Weights of a small GPT-style language model, trained from scratch on English Wikipedia.
Size: 8 layers, width 896, 7 heads of 128 (1 for keys and values), 124M parameters.
Architecture: RMSNorm before each block, no biases in attention or MLP, capped logits.
Training: 760M tokens, 2899 steps.
Each number is 500 + 25 x the weight over its row's rms, rounded and kept within 0 to 999. Layers, rows and columns count from 0. Numbers have three digits each. The size before them is the row's rms in percent of the matrix's.

# up: layer 3 MLP up, 2368x896, rms 0.0322, rows 2270-2336, columns 832-895
# down: layer 3 MLP down (transposed), 2368x896, rms 0.031, rows 2270-2336, columns 832-895
# gate: layer 3 MLP gate, 2368x896, rms 0.0321, rows 2271-2336, columns 832-895
up2270 111:486469469472489492524566502543462512494495495487478458516512503507492500495505482539499492486502490511500510489463512508525547548477479467490490546488511469496534508476533525523496516470493493
down2270 105:513504516539478526477484527494471487530520501479508528508476506479480463544509504529498494510492496498479513516530498504504514549528509507479485496524484493514480477461527494561519501510467506
gate2271 099:492505509536531487482518481524468526538509503513522539492476528517464537468501532523498538525466556462528510514529451490492509539492484487510510500522500464512546503508483542443464458476522529
up2271 095:454490464501491533505515492545507557478499479471522522479496501424527542448554505466511491515526467524434480517524480477502478491486500487504486513472506541487498494488473467518468517513525488
down2271 096:496537523461528506474509488464535483508528455582577498499505515487503515502536480480511518507497525530461521504553490499493493558493474497464482497531496514570520486515467509469513505486477487
gate2272 100:513524496496481465510501529501508479481505527498442474457493528472498464477498545479558519508553551490502521493499539521500505487518523501502476518493518537536462452495511577516516483498482466
up2272 102:546481517501483529486494469485488479521498450480493512509496515485490548508529546514549513508518509501473497524519540509536492465541528475529497513493522504515492515552517472523505512490550538
down2272 101:523522529497488521497521488491498485521503517511499537476513510452485509520498509515438496515497503508503542471513482473520521499509465489472475504495539483551476474477512532512499503498530477
gate2273 103:530480468529486509478515523511524536431490524479481503486475471534491464515468491509500520510490478554478483502527486527572477500554494533486517506460505489472520497489524536522534463436494472
up2273 105:538463440492453441490485501515505504527495467477490492526508474513543514491506544545523492460507550474501468480518503494474468495494477475497551522532494518481501458509488492499466518549511498
down2273 102:453510516465486449523511517469483473519476467488495503499515478527503488488507507509505483495512468499522510501502474539538510478486498509466514498513496483537495542475490459491510503527491461
gate2274 100:532484443504504483421440490467537506509522467520517458497485546516506502473517477455525528501455553470472456480509485474532508515496517502465507516555530496456448455529551506466455492494499486
up2274 100:557508482520534490493445518515527505519489477492495509474509481522511511495469470514484493493511499468481433518538556495545540476471455529485489511504482505509515422498538462496517493484543497
down2274 099:480492574515530506512451529509476478510546499532482538511511523484485521559480510522492519478468510467426518485471542468520550489489471543494542537510529515484569520526527489511479483502458530
gate2275 091:501491526545457526523497518515490479537495473462503481495504487474519489535463522491507525503502512507471485471461502498500524476491474514517494462543477474515476525536496516491516523472490525
up2275 096:533483534506443491474543457511511433492506498514475463496527505501554528489487502461552489462493520519457513497499523449515494513500504497502521451517508482533470522503487476513489463506474512
down2275 096:521494518520481468582572477488482496534479520530518497499503456508511469491495499479509489478538463472510541513497515482499461493520507536490480461473498500515468517499493523530504518518466426
gate2276 101:485497484501501513481510500495537469489493505479508510528456492474545491511517497490489524537537487517539463491523499509483484533471515505474484511468528512463498548462488518491473522516490498
up2276 100:508494482523518489504473516478514538527511508519491498465518515519447500458485497460530480508519522510463498511522500462496520492505475498483479536497481476504506470516530548478474511502512480
down2276 099:473517517454490516449481491496478497502508497468499537459478475458500536464556513489515518517502421520499517500501489508523504475500502513518491510521496489535537461488488522521487472495526477
gate2277 095:471464530471526512523541499528456485499531499541468520519467465512457488488530541484484506528518506514483466505528459498521524528515459500546484525533482511487434521488495506500517531486456486
up2277 094:493490523543484493488459479481515499515467536449517482463483503483475479516496513464476489549506512465512528501481472513471504506507493492479489513530511505468496475478505458543464506490511506
down2277 096:484455535525479588488518496488501491479525508529470533534484499513473519528483497476489550515474544539471486520439526488488540499494470484511534480536483486511458477508513507476462493489483493
gate2278 101:514488508508551509482473504536480513452517513507489500506440446474543499462490502457521553526532464477474517522497537466477504479499538549503472513478497475495536514507555466491481506469442457
up2278 097:566533512522486511515523498455493551502493514484543506574517480529502493493508462533518495507510495506488536492446514491503493501477503476482474493537473508482514497421536504505507531512441493
down2278 098:546487514524491499493486500473525499513550502518504534509493489491502511471495528482515558492506519492482518507494508494517522515471542475503493471481543476498483506473519489500517519477458522
gate2279 095:455531507465470463488505473474511488467498511511513474506518516507476515514496508497483487485500555499494476496547501546498511506456522487480528485488509496520532432530474488510503448515508497
up2279 094:491528513556497494517485519532488470506519513514494487449526508509491516497441542531455498514512509530487423483486575507524516512508522514510486506493512465436532504470501485510503466525511476
down2279 099:519478525495519466526502515494531470479520482492510484482499477519505441531512501505526541544479473478482528518531475523498476516473499539506535497501480489488518491477512474453513515469527484
gate2280 103:462453513513486538480510502486474551486517516492497527487479503512481486499508483505491514531490463484491499505528497511508461510484477515472517538519509477535483535456475510481447482497488456
up2280 105:492474499484552514526508496479469532507469530497480485521507487530457535541489512504486522487489537487483508466529516465486458493519557511474517475501535499464471522520503469459522506499493529
down2280 100:494485437519492459492484523483505519489487547491484473501492462472461501464512499474511516486511498487478516490524490482510539496487473487496507485526486483452490473496435509488511502531450523
gate2281 104:488498490522559499508481508477541473486516485483501500497519486530499502467495547482529538481491499441512484512517497526492488470463535494454469545450519484486505481500495454467478538541535501
up2281 102:474463478516546484458526455410531498548509494485499502528501502555474527478466512502488535550459523465520480520481481504493453498470481528475535516444489469570546498463501511519514519522517520
down2281 098:487515537496498501466474507510496480515516488492516536440474498523495497476507537475511499513517497572503517483479499501507494471480436488500514514521524472483494478523533515531500466474480516
gate2282 102:517494519458553536503473516473524532492483493533501529478523499505486550482468462506496476510471503517573503521503508518482534513523529526465554455521531552483478461500493508506476473517498481
up2282 097:534492520486530522475510536452528481533507483528470493437493514496500515515479486496492447550471449522552499498492496493527473510504482482499502480505579550499498502497517497502499459468504489
down2282 098:494484514481522475514455492498488483504533488464490477481520512484485490497489445502542531524515540467502498515496469509521462527498504492540466463506538497473511519499453496532461499463533480
gate2283 095:506466553468484537528530464482538509480463519517512484515515508478446499463501527507499499529480479503478531442530484536500464485493498527499477489513469458534555494424493506496476462485453493
up2283 098:480494515515537549508516490514497498460501489517495493508477498491477489508492529535521465451540478505495533495515531512510485446492496521527514518532450484468462509502527474530510532525532512
down2283 096:502492516518469529497483473492497476508505498500527444510480541503456493447509510534501494527482468507545473509492516468467498529463476494483535491480490478456512534532506512475490471489478494
gate2284 099:477506482491530503552493528534512478458443522479536510573544529483466488498480469500510527503484467501496521512511529513518524494426528487517527521474474507510529510511504515470487498504506499
up2284 102:557563509484490481458498486455486542456473516476557515513544511514528488512504498479485446477504510517496519479482517514455478519514552520476475487489494512450520499533500476513495490487483476
down2284 103:530508503466538502482463521481507525512473488498514525501491520489506467530501497522496475536507499535499497523518466536478474497485476546478485495457498536514467468497542482524510516504510498
gate2285 101:499497479485502543449465511504523511503443529520504500482436519511485504490531516483554520568483496541486495482515490477502469506495468522472555478508470484521499491526478504483526499511501451
up2285 100:503513457492529545492497504520475479504530522458541508520499474467526499500460487537514553489522522501491525506483537466543516500500529518483488499523529495475486517508533521488505503489456552
down2285 101:495509577484458492511503474487500490481540504495515508518489503549492445508485498515475467529554526493495468517500486475487477472519505528503495489452473546511512497508508517492512478501515483
gate2286 104:469483488500523466481496501545514450492519435517494497526475478529546467487512529492478531506479525465547478550473481492465491530482490497529490491495473480519537506474525498487511502504521517
up2286 103:496482521540493535525475500474477522534494526482503476487510489476458501514542516505518507524508493479480428465493514480518493491459463516481470518499540520497502503505473523497496495525500491
down2286 102:502468528484519529486481487471477507556510534522513512472488486526492501490520479479519481503505465517479513450506534492502477465517516501499516479514504513482491508548500491510492469462482494
gate2287 092:526484490561490505503494539491479477503534500510522482476508463457526518511497500485529485510522525488542463510517479538515496495508530553497556541510461506523520512482514540505531485513529530
up2287 093:450487512492496510470474528524533533494489538535528514494463450477511483527487498514473498510564515496515502482504510540531517474502513537514501554496491525485514533526445513510568497499489521
down2287 095:483503514523487498507459521512507481471492522497488531445477469512476500564516527475538486507484534484499473522488509504506472530435490531469521507495430503453537509495531489540576517476490526
gate2288 109:506476536459459463511551504478484491504503550496519498497523517519460508563532492479529500458498549510491529499503474550503510493505457493488481479510448475526487500485498506468529522488548519
up2288 104:506529507469525533482469516521505526491537518529535506454538487530464503505473517514520499531475517486475506482508517482520553490486504511561533528484501558517498516495505489537526488480492501
down2288 107:471491479501492513482474528503556492511517476518500519460515531496519461493459452535527502466495486487514510509555566469514493509439484458486502525511529492524537464496492480501497512464522507
gate2289 103:456510463471508518507472455519519523515492495495548517530474487479487523486527496506540509480476519534506500518506476494485514521474510507506510487450505500495536532514518489481514506545525472
up2289 104:499487495505457555521468500520535503515488563433510541530466492444511519499542519494504500530516487514461514507508495470514517533482497498489464521514494482470481533475481505484507500477526495
down2289 101:495505486467484471413466504509475515521468455537479477460515450544489483505500508542484532496518527481518498536477493502469483498490527455503470511550481543500525490507513486532484500510492459
gate2290 102:495460522466472544506506518519493516498503519522504476507502500485502526502487506500508562501544477432516470470530488527505457455531465496470473538522504447502506493501467507506501523489516531
up2290 099:499494500501511495520483517517478490498524453498466525470511437514478525450526516470486487469532498498519506494504486496509478516454494571483475504521486506493503535464499521504501493470563510
down2290 102:486519500510472547486510482520517511506489479490499484497501524492507489448467464454490495497493490484471464516527505467515512489514468475465536470473518483508482485525527503541498513461492498
gate2291 104:481547502511496473482519501484495508492470477527504499518487552500519468521538507515501492481470506452500490487530498498545506538483493508489484491421488489490510490504487503522446554483446481
up2291 101:515539497507500548485524472472545505519488525459501462545539539488508482515503497491478500454517494483426467553530484515517496526471475481503535475461502501442464497505504472549501556473497463
down2291 108:548456510480494516487483534525508530513517542516503496469458500491508581459503494480555492579492499507505540458478509525458544478518522479520495519549488536530527477501476507477497498530514533
gate2292 096:490494507494520516537487510514527491527527484435524535491482485495489516530497513459504524467528480501500509474490475477506505459497516502521496493494496493496490531474508497519472505499490494
up2292 097:473489554475490496483536492530478540506472488505511466535509475507514483507522494541509453463492483478476537493556549483489502520525466489505519512483517523482523477513488475477533455471485473
down2292 101:491537495514513459551563513518499503483475485500504493477491525513483552526518546499497453503497503475457502517523520492498476499501464518505463487508507506510489467451553440528484509517464457
gate2293 101:466491476490501480529510513470485524509515460460490493544475536498544478505492497488544492520523538504500491544495472529515447513539500518477496538468523498501487510512511533464500504526528464
up2293 104:490486530532530486481517438515448485471534484494533478508519541532499481474504475524542427528537502543513508513470529498539483526490460447502469490474498480520492501476488527535482494525470474
down2293 103:481496498478516455480491482486561505454499498509480474534523479533521523525487515511544473500481478522551487507518499487532482550485538488532484512452520473547520483516512500493476558527514512
gate2294 100:521478494514494473504512543513481495495481481521493479502510545515516522527531481481522477480474496542460481486523542453481493476511488502465509471521487510481478534486518507533533517522471528
up2294 097:524522474514486496490510461508484504517536505479525528500492524469499487471483511494503518492485481470473477516489525518514484518442500486521509488478520522473454527496483506504480513481546493
down2294 098:481476483533547483519524527549529469466483504485576474516504525469506489464449503518532508498497468517495519544446530480486470568500559561551505481501509507477517521477458540544457497557497469
gate2295 093:522519504503476488514456518505501539514524490503531500524498493551537521510476536550488504514511484552527503527483516524509478455549508489473534514477545516540494505533505538480539515521500500
up2295 089:491530480508509517493541514520504449476499485526505540494490480423499482498475486524512524460500489527494472510524515491502468494520508465463527479491514477532492502538545466531507528468490507
down2295 095:558505548491506562491543547498538532484481490537502523479468507514521513492551539453497515486481524483472501463499522486501498547502490513537501506513473500521503498493518505524496465452530486
gate2296 112:513474476502516528550506561541506531484487547505503430535520526510514500528529468498482490524484476503508511532508508482523512482467524515483475485461492533512497501504493540504514482473503491
up2296 110:538464520508486510500531522506515461512485491509516491558510506499525489470536454455507493576466488532497505479502540491524479514496492493502458512487497502511492488493472484505498484434504569
down2296 098:497548521485484466515460523498434525506486545538474532518471520531514499477486495515521489452550480503512513483503482488512464484525459519504471488513528493494490519501538509481493506489511525
gate2297 103:502533518500522500478507486478573483520545510489508512482539507510507506489492508513493515554475479483525527493501519447474439498497472477482516517498507508528500488517526491527505520475510517
up2297 100:480490482497523444507547471532466447478498517509458478520538495523498499515471553507494479484533503519483491515538492536502532486525517467489502497509509473513475518472524457478515532510509508
down2297 099:497524546515489488491524498514516530493500501497509484516498535520535505479496536501499488496491485473535487499472484495521489491552520497497537521488533494528472510518490500492504537514490484
gate2298 104:547462485505507507474466496506477545525510490480500502505522471504537500499525520470505513531489441511520481511488501467483528519497524514556494491528482508484493513426493486513521491506513536
up2298 103:493506499489515504556497507499530513509435509489493485507509484474456533507474466489474506492497534459528505527475518510490486514503512494492507517457496454526513503485500502492521510472527478
down2298 105:478523531497553505504472479515494523487489508514483502519511535502497493562504474458511476495529464519534511461484492479505536475498538459512484504508465518514538543505519504557475474565511506
gate2299 105:528477503507547480542509518518548573493499515453536506481469484508518532511521527481491486447486480453505600481474495503435461516499474495511468524487529502516525521498502477462491490483504445
up2299 096:506534534548486519481534544503497465487540505516526565497529523493523517518493489532502475511539500555525501488473473503559500478504502467469505486492487472487485505474496539546477515509499540
down2299 099:484474500504464496501547475525461482555517495531542477504474480510516506474524506492558498471476486509516485525492534505516527501494514492519479507521480496526480538495473501462513475489522512
gate2300 102:495498495514500468466469498522517506532483542499477485493465538530509538455467457454485529501473535480486495497531473522512522483496488465471494509499489499469489483507508481467471512492446491
up2300 097:516513498478497534507507504495544501529506503509488464532475510491519484507502514511526486502500535507507521510531465509499519514479527512548504443511523536550539497485521544489498468489479508
down2300 101:516506521504529528487506480526491554497525542512447473514493533526504508472472489480520472448526539528531510521466459480546517476509493466515439485504483485515525465503516485474498474447504510
gate2301 101:502498524469483486498490512471476528536479462521517489517497498490490500535502503479519503466490473493505508502508485531521527506511512472508509516501488514516490441496464476512487527517474502
up2301 106:516497482531491525513483531480519527493513460474504531517494529506500503496512505468467522501523556491501515504460523502474486520478473502508523527492510478493508561498487489502475499520493487
down2301 099:476486512502464517517459510522531519508526504453497475481488525524502511519490497483507513534518512511479543510467540470472463495526485484448504528508507480483493516538525522491495513486475523
gate2302 099:517512526474509529492518474504495526510506533490496494519500471502522506524501514440541525491526506511530518523506488496508490518469504521533486520484527501492415487530487516467493478456532486
up2302 112:514514521480480487507469508453463484470490480568482449436526506467472460487517493508450450526496485492484513524478498469517496523530518495442512504473498536474457489509499512531478495559492507
down2302 100:509474507526492504491535482465533482515509485494500490507517503491486446520502546535467516496495511492483466478480488526473460510520484537520464489536500469493521483490550483493494533487494469
gate2303 096:486472519497467430549498514517496481508440494509536534533492508495543473473495482560521482524492524533538491514502440521518507486501535509529535500512510510508525532520507484490529460465563481
up2303 098:459491536516537535494466476461504483493478548510476482476471481530494515502521518462519523490509468478504508510534507504457428479482494549468519532491478471485489484505467530461486503544455537
down2303 095:490471490553532478472486489507531498462494496465513511479487490528482495509483524481496503546508514535542523521509535471529500514503483547490482541516492463425564499503500441453426516515499506
gate2304 093:512483470468490493487505479489534482485468488451497511516539491531494533504489568497509502529485472461500521504486500483497493495501519464512460534500494496493542490505471449469488478478509461
up2304 090:463512451510477508471526478476558513497494514513510492510510511518478484527472529541520501519515496518529499509520533496496508481519505471513488492491499507518472525531507497535482519501499506
down2304 090:448482529471452531506509497503518530504470470492518570489495480492498494514542510513460507520552469502517494510540497517499514499504486512501504532496501480540479515435539547498479465466494478
gate2305 101:481512503497500493518471505500509531508516510463507499531502464440495472492481497470511515520452505528504471529484538528506521463475505512506507505502493483542483472501502475549513492473491439
up2305 099:515467485482482548495507467491527494563513543525519498500471470494497503512488499515512513512476501516515555505481525499527471529473500569468475454531519505497469476496520474482493435512496440
down2305 100:476501456544531565515520492508460514520519502465483540520547504497500496502500569516485476467508529476494513519501497491476484501522517508460516524456521469461498522524465527517470511523519464
gate2306 110:513487476540498507498527511510469542512462506486509506492516498477533497518506499476512539503492469477472543503547516483481540488505489503469518482520561508522489496483526505492520480552478488
up2306 103:514455500511486519519481501496485465521494518496529516468483497514521519487516450490527513466548457506503556485580490475483518489513521515462530472490569503507526484505544517507536527521493502
down2306 098:544466532543504515509481476524517474517478538523485454484548486483485501452484463503511484481484499530487507530496497504530492501502530506500515481462493500490506467509540479529510470505511482
gate2307 107:527515548507482514512487485523503531499485464484479530494437519518491494512502500513485436534489472464426503517534452539495493486523511499475486499489538474493487513481520517509507491517508512
up2307 104:529507519503515510506512493520459526510448524435474517476506491445473514487534489535518506443525509443546509526502484496495503483515516485479482539520455490545456513531522494536510511485497531
down2307 104:510486488452490513499532547513487457516529479490525482500526481516518508506453457481526456476522517523518487482527463463502527494537478503504501486520518502511515536501514484563483488473509506
gate2308 098:512489496522508523535534468516519484487501494524472503498508508492482459526502521526507480470500535459525485492488480508489509546511466465493469516521510500487479532466502489451417493481466472
up2308 100:519473466550521481495488540501520454492490487497503502460500511430465518450533522561481490478465515497490473493522453480487424513495524506528527519543477474528537471497502478535489510519540492
down2308 101:509481513548499456526546508474512467485503523528497537520479536513497515491486525500527540504495500482503516500519496472493486498500537547460529487536441475494508492486492512497486524487531518
gate2309 091:462488518498494506497526504519519521514523501519499485511474508520499513488481493523533507533465531497503487531468524476537473472437504503509485489509521502468490477471501511540479478499513452
up2309 092:525529536482492488536481528491482481493499508477520467466473505469524491492504463492527469561471505498515491483489459448535495515474500530534483474570499487498474445499521538478494456479476505
down2309 092:509464508492523526466492498459519514518494476510495511480490477505507458530479514525528511502448483515539515517522524504453458512473474476503544491477512502445472513461498502416505496507485484
gate2310 099:461477539496478497507538512525484513511455449475532506490551527510529490501500518474489483485539465482497534527496495500489492494504496482547531497466497506484512501464487517492513464468493502
up2310 096:496513494485473525477468480494515497544559510493506526557473503501527488508492451520483478473521492496474519529514465489520476498487483464470507513548500498491502556528505515496510533467433547
down2310 101:510484471494476521483503431470493510495469503516529495487476528528473501472486470500520491507468504541480502506513492516502502522464512486457509496503490484464504502477494503544486493532454517
gate2311 102:497509516523490506511535474473499512467468530532497517497533462506485506510529547507486524484483532518472482495500483482488510529472504498487490530459531570441495504519500469520475489480445496
up2311 105:516478514481522463492470504512457478529544502502490472544491478435465497504489442457433467514531477521482517461505496481482510523502496520491524483518487501548489480489497475428468515517499578
down2311 100:490565488488528495488492523501485516485492497468564484470466493488429520498524502464504502524492502537467467460486492491512512500509484505450508490515509487520496535488482524458530555491537538
gate2312 097:477461466520504523496531500548469506519588493500482518529470541510493565472502536482500478538535491520514439481505471515492478520500537515493535499493479497462496455496524497454502454507503476
up2312 099:507536500501519479513504522498478503525488546517511500496519503504528482507478536464515506522472478524498508480485482520518483512493496480523491492471497467524484519504473493499505550486466512
down2312 096:532505504513493495482509499508490511533479527500540539519478495488514488492493484491491493511544511460519528531506532486538467497473520470461491462502481502521521460488503547488519490525505521
gate2313 102:519492478479521521537468467485482511526521485472509443525509502473524515537485519546535492543487509519463478490464485447490527489555519481534514504501505462453530479474476526520496491476470463
up2313 102:529480481513466510482514489519461536475445530506465498500490542511475478518505524524524510520495549503448532465493537468489551495466510519545463486475487515484514489494472511544532533509511485
down2313 099:535482510550475504491469493484515525529548511488536463484508499483514466530467526485484472535538506459461503502482470477515507503493534527464457545452478510499495501488425493545493506517464478
gate2314 101:469472498528488446519518513488486523504536467481514511497519517497484482499496490532521524493490495475493508498491503512476528515485456504485507468491487541480482523512504495479478521483491496
up2314 102:513494447497478479514539519470486523521548492495490514498489529481512579519534465474515505488477486525522527486536479457508495472486508479499473461500507505484508485499522493495564501498509484
down2314 103:478466508516516448467494506522540482482505473460521538485487472506486478505528516514531508489484473504492502488542502463454492451476477477546501479521487460473493537499465520531515513484491504
gate2315 097:495467510501480472506501520545496497565518496520499513466514505485470493486540501516469478495494503491448537515530513515492493493475476501488455526501512498453558519479491536520476504512514491
up2315 101:552530515527505487478502499548509503445466498484509487456477456503474469483524522538472447483555511494477439524501492508444503475531515504527504540446526501516536512485514486507463517533531522
down2315 098:456534479565528509503475520489525512475491514501523507493460489515462527488513519542541479514548481486522518466487487489476495505564489510511516505515479483517513529470488471506447499533495549
gate2316 097:486477441484512492472513510484533471530505550471507537486486467461521481496488474517476490488489482489507484505459473488508468463488502501475528507509527529481539502489506495450515505525472516
up2316 101:469486470503478483496495512487497496501527467525496529483466467487477504492521529473517535497474455443526504491482529523503490538469532486535503496439487530494495487503472482520465510459497472
down2316 097:491450510533519504520498530547477463463527523473488489537547516554473478474474521501501496549477531536493525526497454515499498516465548479476476575474474539507508534472484516517502511495513484
gate2317 101:510538500482447501484462509530533512510487509496514507501480509500481500555481469490476453513472512484526535534494492512503488531504481461507519526485503526456515536545499517487527487472517512
up2317 101:490520521505485490457493499498528417552515488542546475488524497466495507518478526533530442524507503514489506495479514485459469527459537512489480509486492507501486507487514498534480445548523500
down2317 101:502522543530476534517474470494525508475518516511515497461488529486527474514476509486499496489523505474444483485498466488480497476528527522529508527475542486524498468460529495473531499499520460
gate2318 097:513509520507473478477511509485539540508480496408505512531440519500471490512501516531518510485488479527485508494510507507511497471519490499518509520506484488516505487458476495561478531556472448
up2318 094:477490490481458512469499459484463535487522545489560500509453484443502525500478556517538459475474500536479510539467495528484512500552482492515522495508532502431491487484501489473491508498494521
down2318 098:504511469509488536500512536476496520490519482514514519505468507501497441469495474571469521480462538476524504522538481491499507518474497521506484488490504540493478484480505524496461498519458507
gate2319 101:490451441470514471483476518504508510503474519524475502433437495492470495508500473491539490489490513487488468471520516517492520461506456536517469499523509493510499512478521447496501529499475529
up2319 101:520509519524494501514487497489496501570507488453453490505517464523473476494489500501516502501490491499517496470511490529463529492536490514480527577489525513526501489525498537513466536444513484
down2319 100:487502465510442481506505484535532498456466502492511493514511460469463491476528469468507535476464508482509460487524529533520455485527464500486494489452512505488504494485495533511528475531509477
gate2320 102:475521501519477528542474511512494493477514485486498495494457475468521467484527585489511473509508523480522522509492535446509491507519501506482501546495512476506513481534473502524541495545519478
up2320 100:485493458534508521492504498498519468531516503556467493504492570495495499540521487519504522500476446471503525448491514479506479525478510502485510508493486485524486502497503472508447513533510486
down2320 101:511500492514493524481464486480483496500528477535502515509466491442460533516460478493473512508492487529532506501509483500500453516475529472478482479495481480533512537496508506498505519499508488
gate2321 096:491461512464510486539450494506523550533480533470500520496521520522483470503515493481534470523475465490537510558513507499488512496500524486499488447536485469542469511461538521480552518481498512
up2321 096:513489516513501512496506496544504504535461480526511491550491507510498449512515487519493541509513483503488473542500509480493448498516544496453455505518510496514498520526562527484492477451500554
down2321 099:509439491506512486537481513481484514532532501506479506491487525525507518521514482489512481537537489497491514532515486519473481460499505474479517487454484542521525532489469479527493530506540509
gate2322 100:497493527494544522511504481523514490534514457498512450496502495521480529488468562488464512483513513493479483540532478476506482478495497494454459495508505477503529517498513493488550479503509517
up2322 104:482465508544504494488540497484489541565543489525520462517488496562538515478463493506460495468545478523499483463515496471487493497505505545489509540495511498513477520507506483542493475567517462
down2322 101:494527483514524484526537454514474502515481487502491499530504480500478471474485518496493507509510477479501532550512486541503508504476454524480491528497484451533524480525490482523522531530544493
gate2323 099:535481475512500502525511484557480479492532516478475511487489467497493491481484475478486518486478467526542544516470461522509511502497507476524542510569519537466536500479532528490531477489521512
up2323 094:508531478507521500490501492512479484520516544502534478519494463488490527465471453486492504445490496532511513510479493498484502488490512474527496473512489497502521498491490513513522491493476492
down2323 102:490522514472507518534506494481527487483471540495506507531496461521457452541472464537490513494500504493528451487477496542530504521491485490442482510508516510486490502479495477500527537501515540
gate2324 093:481425511475494489540444473540505546517470503528517487481484476521472527547496498529481527493472544532499498504530489478520495474496491466521519509467469487486533523537469516507496489473523489
up2324 096:482481517466489485517486518516530509510474520519464497508492498472475533506494466475517516504492526503504500523523529529494560473547502504526506522487478500496497530502487499477519509466481460
down2324 095:467510531521471473503523489535512491497525524523507475481490514496460441501505493522525478485468523508495554494501517472534509515507494480514505447525463487522519485472445494519535500495503489
gate2325 097:488505544532505512490494505550478520514463495520513543535489525502490484533517484537470549490517479520466537501519464468525456467508487541500471494532509505496493532497497511517485515495477476
up2325 093:516559536516498518500516500513507516475472497504489539532483477537487510546483499465474550522509489495512505528485501509518525476487475531492457511444499506488466491525496505525515509514513461
down2325 096:520511535462466500527476486531511521544457503502509470516514525523564514512445487490516491490523505540513473525461488535487518518447482516489512464512514515488487533471489516510509493513514563
gate2326 099:500483485557480496525492498485519557474477453509535511489494493461487472512514508518532495533497498515443506515441444489505469487477542494505490528498509502487516506497501467505493490530489530
up2326 101:478444522487466522534469493495458551534536494476486548486463485512446495510484474497493482478474508496530519477466502469519498514503503512530499517505510474463488457489462509481526538470525479
down2326 102:485511520500497488512498543496507518508475522552494504471495467490519482521519519461494523508430484530527549490502526512491488527525437527482507497481520480488540498531527506460492534475493486
gate2327 108:497526496538479505477541549510513496451529521465514503449537464524526521472506501548488552487533484499500462466479497523457494516481521521506521527512497487529464514541459463501474511497510492
up2327 099:508488484485474557519517464482513542491459488513463529556512498507516497516480537463481537538498504497481518509510509482501492547490493451525511505487472523466507466512561511511504471498460539
down2327 094:533482496520486487478483525508492541478447510455509508484530487483476534491502537539510544460515493516491487492506497498492502534517523470576487492504466518480475513489538503496467486493447482
gate2328 097:446504466512504563459506473543507537546483512548500497511495516507515468491511498517489510472519508534485464468497490455533536463482497448488486529484479548487499513536489485536515461471545511
up2328 096:478487512475481520504470548467490539505485545502492461486493529542557474474548485521489486514507490521503493541449490503473513476474485488501521482464525470505512490466550541516530521451534492
down2328 099:471518462547487482510484546489520525491508485522521476519504491469533472457516517536535451485546505510461481497531482465464471514518502539511483500492517505501499485508482507488501443473529518
gate2329 098:504468525457534472544498458525517467494492542470515518527463501471463484488500544528545512515491506507515493554490480461503471524476488496512491501488528508473508490505482502512489534484504494
up2329 097:512489484468484496530514488544477493515514495504515511453473458492543501508497469522538514491516510498468559528514468486483468474437503495519482514516523464496535493494488511526521525444483513
down2329 101:492508458516507521503470515495484494505516509560499481503478515480533515493509534533466523491505501491460478501480513520486485517518511490464506533525515487520504497474500524514523517525516508
gate2330 096:516506493511492486504527488505522496535508483478517480469515497514438439513521478478523532449459512510520483479502527486478540493495511502514484476541499499523483499544494496487521479514546507
up2330 102:489477524495533489520515480492537494512522500495493518496509504533500524490485546469458469521493514505516490518499476501510539489510532486496495477493539506515528480536501487460494503457506467
down2330 101:483535492511525505505501476475461544493498471508467518461508495477538466470494539490523470496478523471506531510497432481539486495496502511539487509441477465525493495503473462488528482505484491
gate2331 096:527501553521510449524530503503531511485475511484480486485447468515526511531495505509536506494469548510525512521506547508451436491563493455491536501459508518507518542454521491528515507483514528
up2331 095:516524465492492548514492479512476531507489528484544452479523491494496518519535518470469499490513532539511518470476475519459495484508523535479526528512496484515511527500495515481522555516506489
down2331 099:494507461460492488498524520503530507510499492498501477501459484496439460529494449502498486510473530459510504524477485512517494531496490475499511511539492454494479448533510454475469524453498535
gate2332 103:505533545509543479510488524501519501473475446479535514521537493468509521512533464536511483504521501487498531509499444528491497478503521523522470474484462482472497457467555470510560494561536472
up2332 098:510502478512534477509500500498455470439555524512514503474555469511508511506486487505508433521540474475547480507464481499503493515519498537489472532499536547526490536476503492519432526525504478
down2332 099:437498478512506495524461474448498491516548522494498478463520480534497485499450530523510459503498528509517532485521507477530470537474513438540452516525497489504507510512493498534505493549493514
gate2333 098:553484505475481513508530494498472517472462470533491495472526528522519517462532469487562449512482464492465470491535475479445505454487507496501510493491486461544487518495492559502485499493506479
up2333 097:472536490512453511540479514488542510535536504473536501483476513476504503521515489523498482492474473518529567542441490529542507535468495492491454525530520541502476515493505506535486503478512513
down2333 095:506483471489489490516557469537505523527534484452488473466468458512507506494484534487485511490530507485488506498461549525532510556515533479496460467495498524517498495510464495506507513520505489
gate2334 102:502549529480505505495496480497520495557502498493520564489492547560528525477468534496506543530472550495469483535505498545520460433475463527483465532480490497462498476525549536466501525518521447
up2334 108:505482482515505503537503490557466498501434500486460456523511481434466491514518496493546460454498465512483512510515550477462530556512519513528517500549481513512480504455514482544525473506461538
down2334 094:473532517515508455521472489508537496502508507474500472473478463471471502458470515498510489459479469507517523526492521490500522482484468483496519517478479537578467529514515479530504476539478449
gate2335 096:495436509466540508511496477472500508513501496532551491487454509428523493489478481514496482513519534478504506509488489524468496505504499465501508498509496519531542507494502509470506478501524524
up2335 096:510514488504529496515500521544455545531512534491480489458501491518497484491514470510522502477499505502514487542523495469502462500509541537527503499534562492441492514538504535559491521519491506
down2335 098:544526458501506534472456521505528545476523499519518481504479487487489485514521509490533484469540503507513551485494528517501516486493465543508504515505485483467457486504503504491511494500483502
gate2336 097:514484465513512468500471478495491529466495488433473512502493514474496494470469492537536515520514491488471479503496521481544534484520480478499516503516474525491515516528521545515460507483499556
up2336 096:522517491529524455500511497523461490477528491423496497479453522513452515474490512485531538508510494444541533499512507513526501516548495537478542489506482479477523551468526515469463544473511544
down2336 097:466477470510506529498480457529478543483506503484505520511498557512502446485497485501518496505505486499478537497544500505516563506494545488492541500521483490497481516522520477515515545490481524